{"init_std_qkv": 0.0206, "init_std_up": 0.0206, "lr_head": 0.00999, "schedule": "cos", "dataset": "wikipedia_en"}
Each number is 128 + 32 x the weight over its row's rms, rounded and kept within 0 to 255. Layers, rows and columns count from 0. The size above them is the row's rms in percent of the matrix's.

# layer 8 MLP up, 1536x384, rms 0.059, rows 1492-1518, columns 0-127
size [102  90  94 112  92  96  91  99  98 104  95  97  94  96 108  98 104  96  93 105 101 104  99  89  91  88  94]
[[124 143 105 133 128 122 135  97 107 174  91 201 120  85 197 116 129  69 121  83 127 186 142 151  99 126  84 107 220  92 144 102  94 182 177 114 101 112 125 118  92  99 122 148 151  91 120  97 157 175 111 143 187 117 100 119 117 113 104 150 187 138  27 151 141 160 161  74  84 168 121  79 113 154 120 108 117 115 176 158 118 128 119 100  84 119 212 150  95 147 133 121 140 187 124 133  83 114 134  87 172 133 141 100 105 103 122 106  90 129 150 131 100 138 132 166 191 149 116 108 160 163 117 128 152 170  97 146]
 [165 105 123 129 128 140  66  99 109 122 127 148 139  84 107 178  92 128  94 147 124 128  93 178 112 142 102 109  66  61 107 164  95  87 145 104 132  94 151 134 126 113 105 116 136 138 107 126 180 143  80 123  83 137 142  44 157 131 148 135 122 127 188 159 134 115 136 158 129 152 133 131 155 106  93  62  94 103 133 118 149 203 116 146 139 114 117  71 152 155 149  80 114 116 132 118 137  87 119 129 125 156 126 169 113 191 109  90  93 125 156 186 166  86 153 111 139 176 139 166 141 133  95 136 151  50 113 103]
 [151 136  96 133 119 160  98 120  77 121 175 146 135 142 156 178 114 125 138 109  70 104 101 133 119 193  95  89 156 110 147 128 182  94 172  97 126 115 183 101 138 100 133 137 159 121 154 138  96 157  88  70 161  96  42 103 160 106 122 135  94  81 105  90 163 143 151 105  81 137 139  96 183 105 118 160 132 173  87 121 128 137 109 150  92 154  84 132 151 140 139 122 116  73 116 179 161 133 152 108 173 133 147 110 155 135 129 134 153 174  67 147 131 191 142  56 131 120 101 117 162  76 131 153 126 128 154 165]
 [105  96  82 172 141 151 131 171 121 159  62 159 128  96 117  93 134 118 128 121 159 100 132  55 158 124 128 114 108 152 145 136 147  85 104 154 161 239 106  91 164 159 130 228  61  75 152  49 188 169 162  76 143 142 115 177  85 107  93 144 180 121 143 150  84 117 149  82 127  88 174 131 121 115  68 123 119 117 123 171 157 110 107 119 140 178  93 163 109 143 105  98 185 148  98  75 121 125 131 132 133 145 111 113 166 110 144 144 119 147 165 120 154 107  73 148 152 125  96 101  98 146 120 156 126 113  97 120]
 [121 119 126  90 106  96 161 150  31 126 139 123 179  83 187 136 125 119 117 100 174 176 140 121 137 175  42 126  83 118 150 169 122  91 161 115 120 145  74 142 165 107 160 172 176  72  88 104 168 102 104 111  97 142 162 193 116 129 135 114 124 154 143  88 131 134 170  79 167 135 221 189 172 109 113 105  91 121  98 164  40 167 136  65 138 105 162 104 121 148 139 131 117 154 126 102 133 140 157 131 114 105 177  84 141 166 128 131 120 103 135  98 149 167 108 120 162 138 172 151  92  83  84 131 163 139 162 180]
 [160 125 104  93 123 152 121 109 181  71 132 224 130  97 113 115 153 156 127 184 106 148 133 112 135 144 125 123 172  88 120 154 143 176 153 105  92 144 124 131 200 131 113 110  88 159 156 164 149 151 123 140 139  65 154 136 157 159  96 126  98 149 132 161 142 180 131 121 168 118 127 177 235 147  94 126 168  78  95 165  82  96 161 125 140 110 121 116  67 164 110  85 180 135 162 109 109 106 107 189 130 183 135 129  88 139 169 185 125  42 155 121 110 110 132  86 104  83 104 124 103 135 138 153 109 120 108 145]
 [ 83 174 127 136  91 151 139  85  99  70 124 140 130  79 190 107 139 160 147 137 139 117 159 104 142 114  75 136  76  79 112 218 135 213 128 131 116 109 135 136 122 122 131 187 110 115 128 134 131 116 165 108 145 151 165 179 155 166 144  93  91  92 121  87 105 148 164 101  75 128 133 145 120 157 108  90 168  81  92 103 149 105 162 119 115 141 104 124 113 187  80 154 172 163 156  88 137 114 112 112  68 202  96 115 150 129  71  89  73 145 200 122 165  80 116 106 134 122 113  94 164 134 113 156 130 138 193 134]
 [ 99  97 183 198 168 115  94 125 100 126 133  89 114  57 158 148 101 150 146 113  97 110 149 118  89 129 142 153 171 188  67 120 106 121  58 105 156 158 178 120 140 126 137  95  97 129 146 106 142 139 115  91 119 163  83 142 116 204 118 124 144  57 121 159 116 194 165 154 130 114 119 146 138 144 172 108 118 157 101 172 108 134 134 160  82  66 188 118 105 183  92 147 185 162 114  76 153 112 198  82 153 190 118 149 110 146 120 145 151  67 138  73 140 159 116 127  64  86 149 175 150 121 109  92  97 152 124 156]
 [ 89 119 138  66 126 191 180 136  66 120 125 140  94 135  98 146 102 114 140 158 131 151 180  83 108 132 136 125 117 163 107 168 130 194 162 117 132 174 102  67 114 173 145 139 148 162  82 115 139  88 132  75 145 116 166  98 128  96 148 189 103 124 135  11  91 160  78  62 133 138 167 168 152 105  75 126 106 116 121 116 105 146 119 185  97 115 131 146 109 104 120  80 102 151 104 137  69 147 178 101 124 154 160 111 139 117 128 144  96 186 131 140 178 155  62  66 134  96 131 113  78 101 118 104  93  89 175 152]
 [117 156  82  83 150 122 123 130 121 127 125 124 117 129 169 193  99  76 128 208 114  80 145 113 155  86  68 157 146  73 177 123 165  94 110 164 147 169 124  90 173 112 122 142 141  75  95 143 124 109 129 120 111  89  84 211 135  84 124 126 168 105  97 135 114 143 181  90 116 149 156  77  48 178 148  64 161  85 179  99 104 155  92 101  49 115 126 132  89  87 101 123 172 107 167 115  56 145 123  95 132 124  98  81 176 114  96 168  75 107 134  84 186 111 126 156 123 167 135 136 157 140 117 125 167 164 122 135]
 [103 176  85 144 131 167 123  95 124 115  57  68  93 184 163 165 136  80 128 111 116 135 191  93 105 192 141 135 175 203  58 143 151 149 145  80 176  84 135  85 178 112 105 190 112 114  97 194 111 116 129 168 129 122 154 151 123 135 101 165 119 133 102 118 122 127 147 112 135 102  69 110 117 112 142 118 142 104 162 119 131 124 111 110 122 139 106  72 121 104 132 151 200 106  47 114 171  66  69 141  82  69  93 156 185 119 150 108 118  45 121 174 164 115 158 144 185 112 106 140 139 116 135 110  86 114 113 117]
 [119 157  82 113 132 195 137  85 163 135 103 105 150 141 115 178  72 140 120  83  95 119 201 179 202 100 157 134  85 107 119 143 125 120 133 136 197 198 104  76 114  98 103 162  87 122 139 162 132 111 132 113 161  98  75 173 109  80  72  78 113 141 146 140 110 151  82 107  99 134 141 193  99 112 122 113 138  80  84 152 162  86 116 142 132 174  94 119  77  87  92 128 127 138  89  91 125 191 113 108 112 132 131 132 120  65 160  93 152 136 177 157 127 125 203 180 140 129 113 125 122  89 146 100 135  81 146 137]
 [118 124  90 123 136 124 189 102 140 150 171 109 131  85 194 108 133 126 134 188  87 172 136 115  95 130 108 131 154 145 142 177 125 156 147 176  96  80 143 103 149 138 139 179 152 118 170 182 165 127 134 106 126  96 142 139 150 124 167  84 121 115  70 140 120  99 163 118  81  86 200 168 144 122  91  94 166 147 164 115 124 120 107  96  98  62 100 129  97 150 152 112  52  82  93 137  82 177 132 174 114 115 152 135 108  75  37 115 117 140 112 135 138 112 138 110 117  85 120 123 108 151 120 125 164 112 170 123]
 [120 155 167 126 111 148 166 115  89  74 127 124 102  80 136 139 137 107 139 103  97  86 155  75 164 145 180 117 104 124 148 150 169 156 154 244 112 119 122 135 159 128 131 152 123 144 182 103 148 158 146 116 141  44  58 138  98 138 130 104 130 149 129 128  60 113 148 117  61 103 136 123 163 104 134 163  95 137 195 115 137 129 118 129 136  94 124 127  84 206 118 112  79 206  58 118 114  92 165  85  98 118  99 113 166 102 113 131  90  59 138  17 158 118  98  86 143  74 120 146 138 109 156 170 191 147 145 130]
 [109 167 155 130  83 124 109  99 153 125 168 154  83  94 166 151 104 177 184 103 108 163  87 110 161 104 103 137 128 123 165 123 138 131 144 197  81 173 125 121 109 147 115  89 135  95 149 145 142 142 158  58 136  88 122 138 126 162 100 170 172 106 161  62 136 124 147  94 100  95 133 145 140  99 146 133 149 148 153 138 109 103 138 168  26 118 165  82 118 147  99  84 139  88 105 127 124 130 207 119  85 147 172 160 156  75 148 157 129 129  90 151  96 121 133  94 131 114 139 122 157 146 111 136 155 109 120  96]
 [148  89 123  98 179 118 184 103 107 162  85  89 113  94 118 130  72 144 120 136 115  94 110 115 139  94 157  88 132 169  99 129 173 142 142 207 129 141  69 149 110 135 140 134 109 146 162 175 185 153 101 113  97 106 110 147 147 152 122 138 116 135  60 109 148 126 164 127 130 130 134 118 175  80 126 133 136 136 144 113 176 128  60 111 138 113 181 157  99 128 102 109 114 119 145 139  90 161 172 174 106 126 160 152 145  59  77 142 147 125 114  63 195 146  76 148 169  66 166 156 144  94 116 120 122 144 172 148]
 [179 143 106 139 143 143 134 109 145 110 157 114 172 152 136 157 122 128 139 203 139 102 107 133  84 126 116 150 121 149 149 100 113 156 139 102 110 189 149 119 129 182 108  86  98  67 145 153  66 167  81 109 137  72  78 127 173 181 154 140 132  99 117  66 129 117 150 137  95 129 144  79 125 141 183 108 119 100 156 205  94 156 185 134 141 134 184 169 168 128 185 104 170  79  78  99  96 119 117 144 126 162 132 112 114 227 143 182 115 102  88  93 107 120 113 116 103 128 104  94 124 132  98 128 146 142  94 123]
 [149 121 107 103 109 115 132 142  57 153 128  86 141  98 182  73  92 112 116  83 168 147 138 118  55 104 133 131 154  66 146 111 168 128 156 155  88  77 187 164 114 149  73 137 150 106  86 124 121 112 198 175 123 118 131 109 135 169 129 131 195 109 105 137 126  97 170 159 111 140 144 183 139  50 168 149 117  91 113 140 103 179 131 130  93  92  86 131  82 133 119  98  92 162 116 134  63  84 187 110 101  66 114 116 155 152 138  94 111 111  77 196 110 137 163 158 115 138 114 201 141 154  70 164 187 138 178 166]
 [195 124 112 117 115 194  73  91 150 117 128 125  79 136 129 139 114 103 105 141  83 121 132 169 133 109 172 179 192 103 172 124 149 139 171 106 127 108  86  75 154 123 152 149 136 139 131 146 141 154 128  79 132 157 144  66 119 160  88  78 120  81 136 126  92 207 118 109 152 153 135  84 122 129  75 143 168 103 169 139 219 114  98  81 112 133 112 139  63 156 116 113 169  47 115 126 119 117 137 104 123 193 114 146 136 169 172 141 100 108 136 117 118 118 123 154 137 104  69  85 151 114 104 108 156  95 194 159]
 [121 117 122 114 157 163 109 123  70 146 147 118 159 180 164 175 113 181  51 165 158 119  89 126  95 169  79 123  99  77 183 114 112 148 122 186 128 132 162 142 111 116 156 120 134  97 166 103 162  95  64 126 156  84  79 186 141 141 154 138 174 133 157 133  88 150 196 103  71  98  87 173 155 122 141 126 124  53 114 149 100 121  94 158  82 116 121 200  79 125 176  70 151  96 102  85 137 113  60 120  84 144 100 118 130  90 137 136 140 114 139 122 110 159 144 110 134  78 117 133 117 161 137 163 100 123 114 109]
 [154 100 169 134 107 140  71 135 134 141 158 119  84 155 140 183 101  84 113 120 133  70 170  98  59 147 129  89  96 156 150 149 156 171 190  71 150 169 150  68 226 140 145 143 119 106 116 129 161 172 113 165 140 106 113 163 125  85 145 136 149 139 107 135 170 157 149  68  64 131 125 110 158  82 151  90 115 148 181 129 139 132 147 107 147  80 230 147  98 155 190 119 112 164 133  86  90 120 155 109 132 108 158 146 120 165 115 129  71 138  88 109 202 107 133 131 121  77 102 123 175 105 105 120  95 188 110 224]
 [134 157  88 137 141  94 133  93 211  55 151  97 132 137 217 130  87  73 156 142 113 116 160 125 174 145 145 117 147 101 197 122 146 155  78 231 165 101 160 106 144 148 142  70 107 189 131 131 138 174  99  93 126 121 140 181 126 168 120 160 161 148 118 141 138 183 181 127 129  43  82  95  87 105 172 143 139 126 104 192  65 119 130 167 122 115 193  90 135 168 127 142 127 154 101 127 135  63 181 142 122 140 122  90 167 128 178  65 122 109 182 121 206 123 103 121 138 131 133 120 145 133 110 175 140  88 135 127]
 [148 155 169 112 140 142  88 144 107 121 165 169 114 135 154  84 138 106 120 117 136 129  86 145 107 114 100  85 142 184 165 197 143 170 163 116  89 210  91 124 106 134 109 190 112 134 231 133 118 181 108  99 129 116 120  98 121 168 110 141  99  71 131 124 131 151  99  92  76 117 121  38 158  83  66 140 120 116 137 182 110 113 117 136 111 136  94 153  98 118 136  26 119 100 135  73 110 148  95 152 110 138 129  90 129 117 146 167 150  92  69  94 105 124 131  74 128 177 132  36 121 114  44  82 139  77 133 128]
 [ 75  65 135  79 100 105 104 164 134 102 159  38 110 121 124  99 155  52 162 104 108 142 149 105 135 104 154 165 124 135 124 187 143 173 194 105 194 135 147 139 117  84 134 156 132 122 132  90 115 215 115 116 112  95 128  87 111 140 185 178 149  87 114  78  95 191 127 145 173  99 193 142 178 141 146  70 134 100  99 205 112  78 104  97 126 116 169 166  77 149 134 118 128 156 105 132 153 150 146 146 116 141 137 123 118  80  94 211  80  71 143  59 117 124 149 128 118 125 109 117 163 143 108 103 137 175 105 129]
 [142 195 128 163 200 155 165 131 151 132 137 172 131  72 143 114 131 124 127  94 101  67 159 128 160 143  80  60 110 112  88 154 174 116 103 123 127 135 131 101 148 105 127 112 189 123 151 124 178 123 109 119 116 120 127 112  75 126 162 121 160  73 117 105 121 184 138 129 102 140 165 135 146 137 158  69 178 116 133 180 136 152  95 111 138  84 193 137  71 142 135 138 154 100 114  95 135  85 156 118 120  39 159 153 203  86 153 168 104  68 140 181 173 145 195 114 167  79 101 131 129 116 120 130 120 121 148 191]
 [189 152 128  75 153 122 106 139 113 136 165 138 115 137 125 108 143 103  64 108  96 159 126 144 172 109  75 149 141 115  84 132 105 172 130 127 106 155 174 109 143 105 134 135  98 164 117 143 143 145  94 107 166 130 124 115 142 138 190 112 138 112  53 145 131 153 136 121 129 138  83 148 129 114 120  87 132 105 103 173 165 147 113 113 130 189 136  90 160  90 115 185 108 112  64 143 101  82 163  88  73  91 120 131 148 152  82 128  99 170 140 105 133 112  70 101 142 123 191 108 155  86 149 132 205 122 130 178]
 [142 130 117 149 124 118 164 182  93 162 101  41 163 127 151 125 104  74 110 101  96  94 122 161 129 112 159 158 158 141 126 157 111 159 154 160 110 138 103 200 115 109 136 104 161 140 139 143 137 154 195 135 163  69  32  97 143 141 122  93 156 119 157 144  81  77 121 108  91 162 118 165 136 148 140 149 137 140 137 106 143 228  97 124 107  96  65 114  99 155 169  83 157 120  60 173 182 138 148 142 136 130 103 170 140 117 100 158 141  76  85 114 136 139 102 126 128 115  64 148 125 117 100 138 103 114 149 169]]
# layer 8 MLP down (transposed), 1536x384, rms 0.0467, rows 1492-1518, columns 0-127
size [ 93  98  96 104  92  94  87 105  95 102  96  84  99  87 106  91  97 101  86 105  97 103 100  88  97  79  92]
[[ 74 103 116 156 153 159 149 158 159 132 107 140 171 227  92 133 109 201 137 118 131 156 144 126  83 116 153 176 171 154 100 121 101 142 160 159 154  92  93 119 155 106 117 133 147 146  85 172  93  67 120 136 180 115 141 106 121 177 134 151  96 116 124  76 165 111  92 142 131 108  50 140 124  86 186 102 130 120  99  75  65 131 208 127 114 149 153  90 116 126 101 180 156 120  64 122 132 174 140 141 105 207 174 124 140 122 107 126  96 129 130 125  91 127 126  73 167  84 146 118 104 126 130 107 124 132 116  86]
 [121 131 135 153 128 110 158 179 166 113 107 128 157 123 132 109 115  90 141 121  96 129  54 202 129 167 107 115 118 109  77  75 115 155 144 105 186 138 110 156 142 156 121 167 194  88 111 116 101 121 152 142 147 176 139 130  98 118 132  86 123  55 139 166 104 183 107  78 111 158  94 121  94 100 155  82 130 156 156 134 152 105 149 127 120 170 127 197 135  61 106 127  94 110  98 160 151 154 135 159 105 130 214  79 139 127 124 138 124 142 146  80 120 150 126 168 132 154 110 106  99 113 145 110 136 141 131 152]
 [166 143 188 127 120 113 107 150  96 153 130 138 107 144 109 154  97  88 216 133 140 144  99  95 164 189 153 183 164 134 125 121 131 137  91  88 148 149 141 161 101 135 155  81  90 140  95 179  85 109 124 115 155 140 153 122 112 154 115 160  94 183 176 100 107 149 112 126  73 110 124 111 144 125 131  81  70 142 122 155 230 133 133  64 143 106 192 101 143 108  78 138 124 129  92  95 104 157 121 106 120  32 119 121 163 163 155  94  97 116 187 125 157 137 119 167 151 126  93  89 108 140 108 125 119  62 133 145]
 [131 103 103  84 100 165 169 125 170 116 141 134 153 123 111 139 124 146 133 130 128 171 147  95 183 137 142 122 135  46 195  99  90 132 121 141 151 105  94  87 153 124 135  80 131 188 123 129 171 141 181  87 160 103 126 110 127  64 116 107 119 187 127  86 100 120  99  67 129 141 124 151 162 150 173 140  96  94  87 143 150  71 179  85 161 110 152 131 186 102 161 178 139 120  97 132 113 151 134  93 157  91 199 155 115 153 141 200  87  80  94 136 125 143  29 139 148 104 137 123 160 153 169 153  48 134 170  84]
 [144 103 133 120  81 165  81 142 143 144 109 164  75 116 119 134  60 129 162 161 109 126 152 115 140 152 166  72 169 172  97  90 131  85  82 140 100  79 126 120 127 139 145 127 137 106 137 120  85 113 115 131 134 132 119 126  85  91 118 154 171 123 117 145 170 141 128 121  92  47 134 114  51 109 138 154 158 133 142 145 120 155 162 118 116 117 141 155 163 129  82  99 135  83 161 160 111 125 110 191  72 174 182 105 119  90 105 152 184 190 148 144 147 125 124 129 115  95 118 163 155 129 121 109 149 151  92 100]
 [138 115 134 124 154  87 127 107 168  86 143 112 123  99 156 127 172  83 136 150 121 131 112 112 101 163 117 118 104 100 107 114 142 115  71  77 152 143  82 127  82  92 143 150  88 108  69  78 109 143 117 150 111 106 157 114 109 125 184 128 175 145 128 132 136 175  84 149 148 172  92  95 152  92 100 163 111 112 120 155  95 123 172  64 172 174 131  93  99  71 138 140 129 112 122  90  87 141  82 171 105 158 105 129 173 126 150 130 113 154 134 123  78 113  86  64 175 151 148 126 150 158 136 158 156 104 163 161]
 [144  85 142 179 166 119 137 186 134 163 144 115  95 160 155 157 113 115 107 123 142 140 127 141 115 167 112  71 147 166 126  61 152  44 154 155 129 125 123 116  83 135  64  47 156 187 153 134 138 123 117 129 157 127  60 143 105  98 148 146 117 130 141 162 122 111  94 136 107 116 131 142 173 172 141 197 112 110 159 154 128 157  72 172 120  73 122 163 114 117 136 151 149 100 122 161 152 107 138 135 102  97 175 109 103 160 187 131 176 118 124 156  97 146 100  93 117 117 159 159  69 150  71 143 105 162  74 107]
 [136 175 173 114 128 159 203  99 120  88 193 128 142 115 179  92 139 137 144 148 112  84 127 121 149 174 151 130 131 134 101  48  78 139 140 121 145 144 118 131 125 164 197 127 158 121 119 128  96 148 160 126 150 128 102 197 161 147 118 119 141 129 132 157 155 120 184  87 139 149 116 112 160 140 112 166  81 128 146 100 163 121 141 130 158 129 118  61  64 143 119 203  91 171 121  96 113  95 161 115 140 150 194 104 139 147 150 109 165 137 204 157 124 146 152 136 119 117 130 172  90 157 143  95 102 162  76 147]
 [111 160 168  99 162  67 110 133 163 104 168 179 113  77  99 142 133 104 165 118 132 143 109 136  88 134 148 128 100 106 116  74 141  90 134 116 136 155  86 198 145  65 136  69 104 165 117 134 174 129  65 150 126  95 119 128 139 101 173 173 131  75 100 154 182 176 105 140 127  69 154  76 153  95 123 133 131  67 111 124 106 109  79 152 145  73  88 177 149 156  57 129 114 130 170 114 124 147 115 134 146  94 151 120 139  88 126 107 139 185  11 142  96 109 116 174 149 129 122 143 142 179  65 118  86 116 112 125]
 [ 65  83 148 129  96 118 101 130 147 174 105 136 136 186 139 147 138 144  92  97  88  90 135  87 157 153 144 145 109 136 124 149 137 203  92  99 127 150 141 145 116 209  75 114 107 151 102 136 154 165 153  45 102 155  88 129 138 151  90 138  87 146 110 138 121 124 117 142 135 124 161 104 157 143 116 163 133 107 107 144  89  93 149 173 176  98 124 185 148 136 129  56 129 223 195 144 133  96 119 121 132 104 128  96 160 114 167 130 174 133 123 132 110 108 110  69  97 131 185 165  81 143 132 157 106 107 172 153]
 [160 137 187 236 160 126  98 170 139 101 129 129 140 118  89 142 108 105 114 135  92 131 147 167 129 135 145 139 141 135 138 102 149  78 134 141 137 157 171 131 115 158 196 103 160 184  64 124 148  82 101 127 143 135 177 143 154  94 123  89  87 143 139 143 103 123 176 124 128 121 170 103 123 104 135 116 112 105 117 157 154 120 140 160  86 118 115 183 116 107 212 116 109 176 141 169 104 115 149 145 137 149 178  73 110  56 111 142 156 172 136 138  92 124 114  98  53 217 192 100  62  58 140 147 132 119  77 140]
 [108 163 152  98 158 114 176 163 141 123 121 103 121 123 114  98 146 143 128 100  92 132 184  94 120 144 103 109  71 120 111 127 115 108  66 150 170 143 134 153 127  91 129 184  74 103 110 109 151 107 192  89  75 134 144  74 130  79 140 152  67 143 137  77 137 153  62 108 148 135 115 146  97 118 154 141 190 105 161 131  59 124 133 157 137 137 158 138 121 131 148 124 126 109 127 184 138 167 123 176 168 131  81 121  98 143  71 132 129 158  77 170  75 123  85 107 133  89 135 102  82  83 138 135 158 116  62 128]
 [ 87  70 137  74  69 170 123 134 159  91 115  95 151  98 153  69 153 106 128 154 143 116 159 106  82 145 133 143  97 114 103 126  91 120 142 151 130 125  87 105 119 165 153  95 130 128 123 208 126 108  94  90 111 110 150 112 183 133 112 204 122 179 179 150 158  88 164 112  65 116  98 156 137 137 162 153  74 102 120 209 145 156 164 141 177 124 151 151 154 163 102 193 142 180 119 112 183  88  59 108 152 126 112 130 140 140 163 116 161 135 179 137 113 103  94 125  58 150 121 118  72 168 156 156  92  73 104 105]
 [ 97 129 111 102 150 114  98  90 119 115 183 128 158  97 104  81 104 158 157 128 139 176 148  86  86 117 135 143 149  85 147 126 105 113 150 118 121 139 169 118 170 149 101 101  59 107 137 166 138 117 127 118  68 159 176 108 108 133 106 172 128 121  90 161 134 165 160 165 145 159 141 141 120  90 121 103 157 181  99 120 140 167 186 140 151 135 151 120 165 108 119 154 107  97 147  95 169  96 106 198 166 103 119  98 145 136 160 160 250 155 150 174 129 128 112 121 108 137 155  96 119 155 197 104  90 132 188  91]
 [121 112 145 180 174 178 132  88 146 149 151 104 168  90 121  95 209 128  55 163 115 153 132 119 183 119 111 140 105 211 135 130 102 157  71 111 132 130 161  88 202 161 127 176 191 157  69  92 155 146 118 135 172 148 113 168  71 104 128 138 170 116 120  94 160  92 140 176  79 107 172  80 130 121 134 152 130 111  95 154 145 141 209 123 139 128 113 174  96 135 128 122 222  85 129 176 118 147 178 147 113  65 161  65 106  97 142 153 138 148  97 156 133  89  68 115 142 146 132 157 108 145  99 168 130 125 149 105]
 [147 142 120 159  89 100 100 118 105  77 141  99 157 152 161 146 153  84 168 148  92 192 162 140 115 167 134 144 140  84  74 143  95 151 145  94 194 121 158 117 156 141 125  70 134  95 110  58  98 135 168 160 134 177 133 126 118 104 134 177 132  99 109  98 102 165  62  94 169 132 148  82  60 191 136 127 151  54  85 150 123 122 164 130  89 143 102 111 109 148  53 154 118  94 143 138 134 135 104 151 153 120 116 165  85 147 179 117 106 131 142 123  91 126 147 135 126 110 120 158 172 126 121 134 150  91 147 108]
 [128 129 146 114 137  97 134 118  71 114 123 122 190  97 116 140 103 130 135 127  88 156 118 165 174 158 161 121 121 144 144 165  64 105 146  95 100 122 119  73 127  90 206 141 149 122 155 154 138 136 164 148 157 165 146 147 146 121  86 165 182 218 119 118 146 168 111 152 134  76 162 105 126 102 144 140 175 113 157 125 145  90 119 118  67 133 158 157  92 135 115 139  61  64 127 116 116 137 164 167 163  82 112 179 162  97 113 133 116 145 111 150 136 114 126 142 129 126 136 149 120  79  91 100 164 146 149 119]
 [143 156 174 184 116 177  94 132 175 143 145 154  91 130 126 123 151  74 121 155 156 106 142 128 193 221  97 125 105 108 129 217  98 138 104 162 138 141  84  90  97 161 191 119  85 106  72 104 128 120 150  77 110 126 171 135  61 142 128 111  63  90 133  79 107 123 132 147 126 129 175  97 195 130 124 146 127 111  80 116  84 122 139 128 189 125 133 137 110  69 101 144 162  86 100 144 171 131 152 128 130 114  83 106 122  53 118 150 166  85 106  71 121 110  99 100 107 120 130 113 133 114 123 134 159 166 148 116]
 [116 146 161 108 126 117  95 117 126 116 110 150 184 180  95 125 157 179 139  61 111 180 192 101 130 155 160 106 147 183 141 119 146 115 117 131  90  95 199 186 130 107 117  97 102 122 105 149 202 134 120 162 148 112 125 107 131 122 154 125 139  55 120 149 192 139 111 142 139  91 115 134 151  82 163 114 107  97  23 218 130 125 167  69  90 127 123 159 193 125 114 195 154 112 115 137 125  86 131 157  93  93  68 101 153 134 138 143 162 149 151 108 105 130 161 127 111 103 132  75 126 115 187 161 117 127 153 166]
 [156 172  93 140 129 193 110 105 164 148  92 150 136 125  79 163  65 113 121 152 116 156  69 119 102 171 156 119 102 152 107 128  58  95 127  83 124 173  95  96 162 180 189 214 170 127 127 143  80  30 120 146 102 173  81 166  58 128  85 130 165 132  82 107 115 110  80 179 132 119 172 170 143 132 115 105  92 114 153  90 102  97 147 143 119  71 130 108  78 150 112 109 111 193 159 111 103 129 113  98  71 124 159  88 156 102 123  71 144 125 192 182  89 156  92 136  87 150 150 121 143 109 101 110 155 130 140 121]
 [110 116 129 115 100 105  70 108 134 159 162 133  76 144 111 129 169 142 123 153 150 105 122 156 125 179 122 215 135 105 122 121 150 157  86 177 166 111  84 165  94 122 118  87 120 159 116 165 169 126 148 177 203  81 101 106 168 154 128 103 154 109 141 105 134 126  94 124 155  98 122 106 191 155 156 183 147 202 167  85 133 139  49 102 113 156  95 165 151 140  66 101  75 107 121 165 109 137 131 114 102  82 129 179 146 135  76 146 134 106 135 178 139 124  99 112 152 115 173 135 108 130  59 111 144 144 153 124]
 [148 111 144 147 147 110 167  81 109 151 105  85 122 149 220  72 142 124  98 145 141 122 128 128 116  98 153 103 108 150 124 145  76 133 119  89 106 110 130 116 109 146 101 162 113 126 135 152 156 152 139 129 135 134 144 133 170 141 141 160  76  73 111 153  85 201 117 127 141 111 110 115 146 169 130 184  90 129 119 122 166 144 118  97  79 130 147 226  81 101  86 110 135 103 152 117 197 195 104 151 168  96 154  40 137 123 158  99 110 149  92 163 160 129 109  89 189 113 146 145 131 157 140  64 159 179 127 155]
 [107  88 164 160 114 144  92 159 180  91 146 113 116 138  57 161 117 121 136  99 157 114 124 109 134 166  91 128 173 172 151 109 165 110  82  53 183 149 151 123 147 136 104 148 113  55 122 119 163 138 153 175 185 121 105 140 105  71 155 134 108 116 152 143 119  80 125 135 128 139 121 113 136 139 152 120 190 136 144  98 173 186  87 125 155 215 184  70 168 125 119 150 139 165 121 102 155 152 109  99 146 128 133 146  62 166 157 121  93 113  76 146 116  95  60 126 133 168  80 136 146 120  71 121 107 150 131 145]
 [102 171 160 107 129 201 162 119 160  98 152 146 157 130 107 139 119  87 126  97 103 111 120 137  95 124 123 119 144 179 159 131 134 135  59 162 120 136 152 144 112 147  78  97 128 153 164 152 152  66 147 162 109 111 140 126 146 164  91  97 163 140 119 122 159 122 152 140  92 123 162 129 139 130 128  79 148 129 141 112 157  94 149 108 178 137 126 153 111 122  90 158 180 187  88 112 116 110 141 104  79 141 163 108  93 183 126 148 145 180 142  60 159 140 135 137 108 180 155 148 165 145 110 162  99 122 153  72]
 [169 122 120 150 100 109 120 121 147 115 161 127 125 153 141 131 139 112 164 133 144 144  74 118  90  93  70 116 165  88 163 140 133 165 147 177 100 144 100 135 150  96  91 131 168 138 165 127 130  93 149 151 142 144 102 105 129 135 172 133 101 101 183 118  81 137 175 180 162 168 171  93 171 142 121 131  64 135 114 136 109 125 121 198 135 162 125 167 186 138 176 113  73 151 137 129  72 116 108  96 122  83 155 142 157 121  91  87 106 128 150 175 141  31  54  86 100 152 147  81 128 132 127 147 146  60 160 141]
 [ 78 133 126 137  99 154 131 110 138 164 155  99 147 109 137 130 122  97 190 154 106 133 103  72 134 152 116  87 138 169 164 119  88 125 161 175  92 164  97 120 130 159 103 108 141  92 139 128 168 123 106 114  81 114  96 141 184  60 161 112 147 170 138 148 168 137 114 147  96 104  95  76 152 138  63 138 116 102 125 143  65 129 118 115  89 101 172 108 125 155 114  94 175 129 171 149 105 140  41 149 101 133 114 106 160 156 154 165 138 124  87  80 193  76 122 138 183 113  33 142 131 134 140 138 122  90 107  85]
 [141 114 130 179 102  95 135 106 159 132  91  73  93  90 133 131 165 103 116 102 130 113 101 104 173 124 153 142 122 150 127 195 114 153 160 127 110 128 123 143 139  61 145 129 101 148 121 127 118 145 166 128  73 102  54 182  65 173 158  86 152 164  93 141 147  98 132 157 102 163 161 117 150 153 104 127 121 130  95 191  67 134  98  67 121  74 119 129 149 127 133 151 146 128 126 187 117 146 156 110 144  94 140 171 149  50 127 172 130 113 166  76 121 128  66 143 127 158 133 201  78 106 155 160 197 111  83 168]]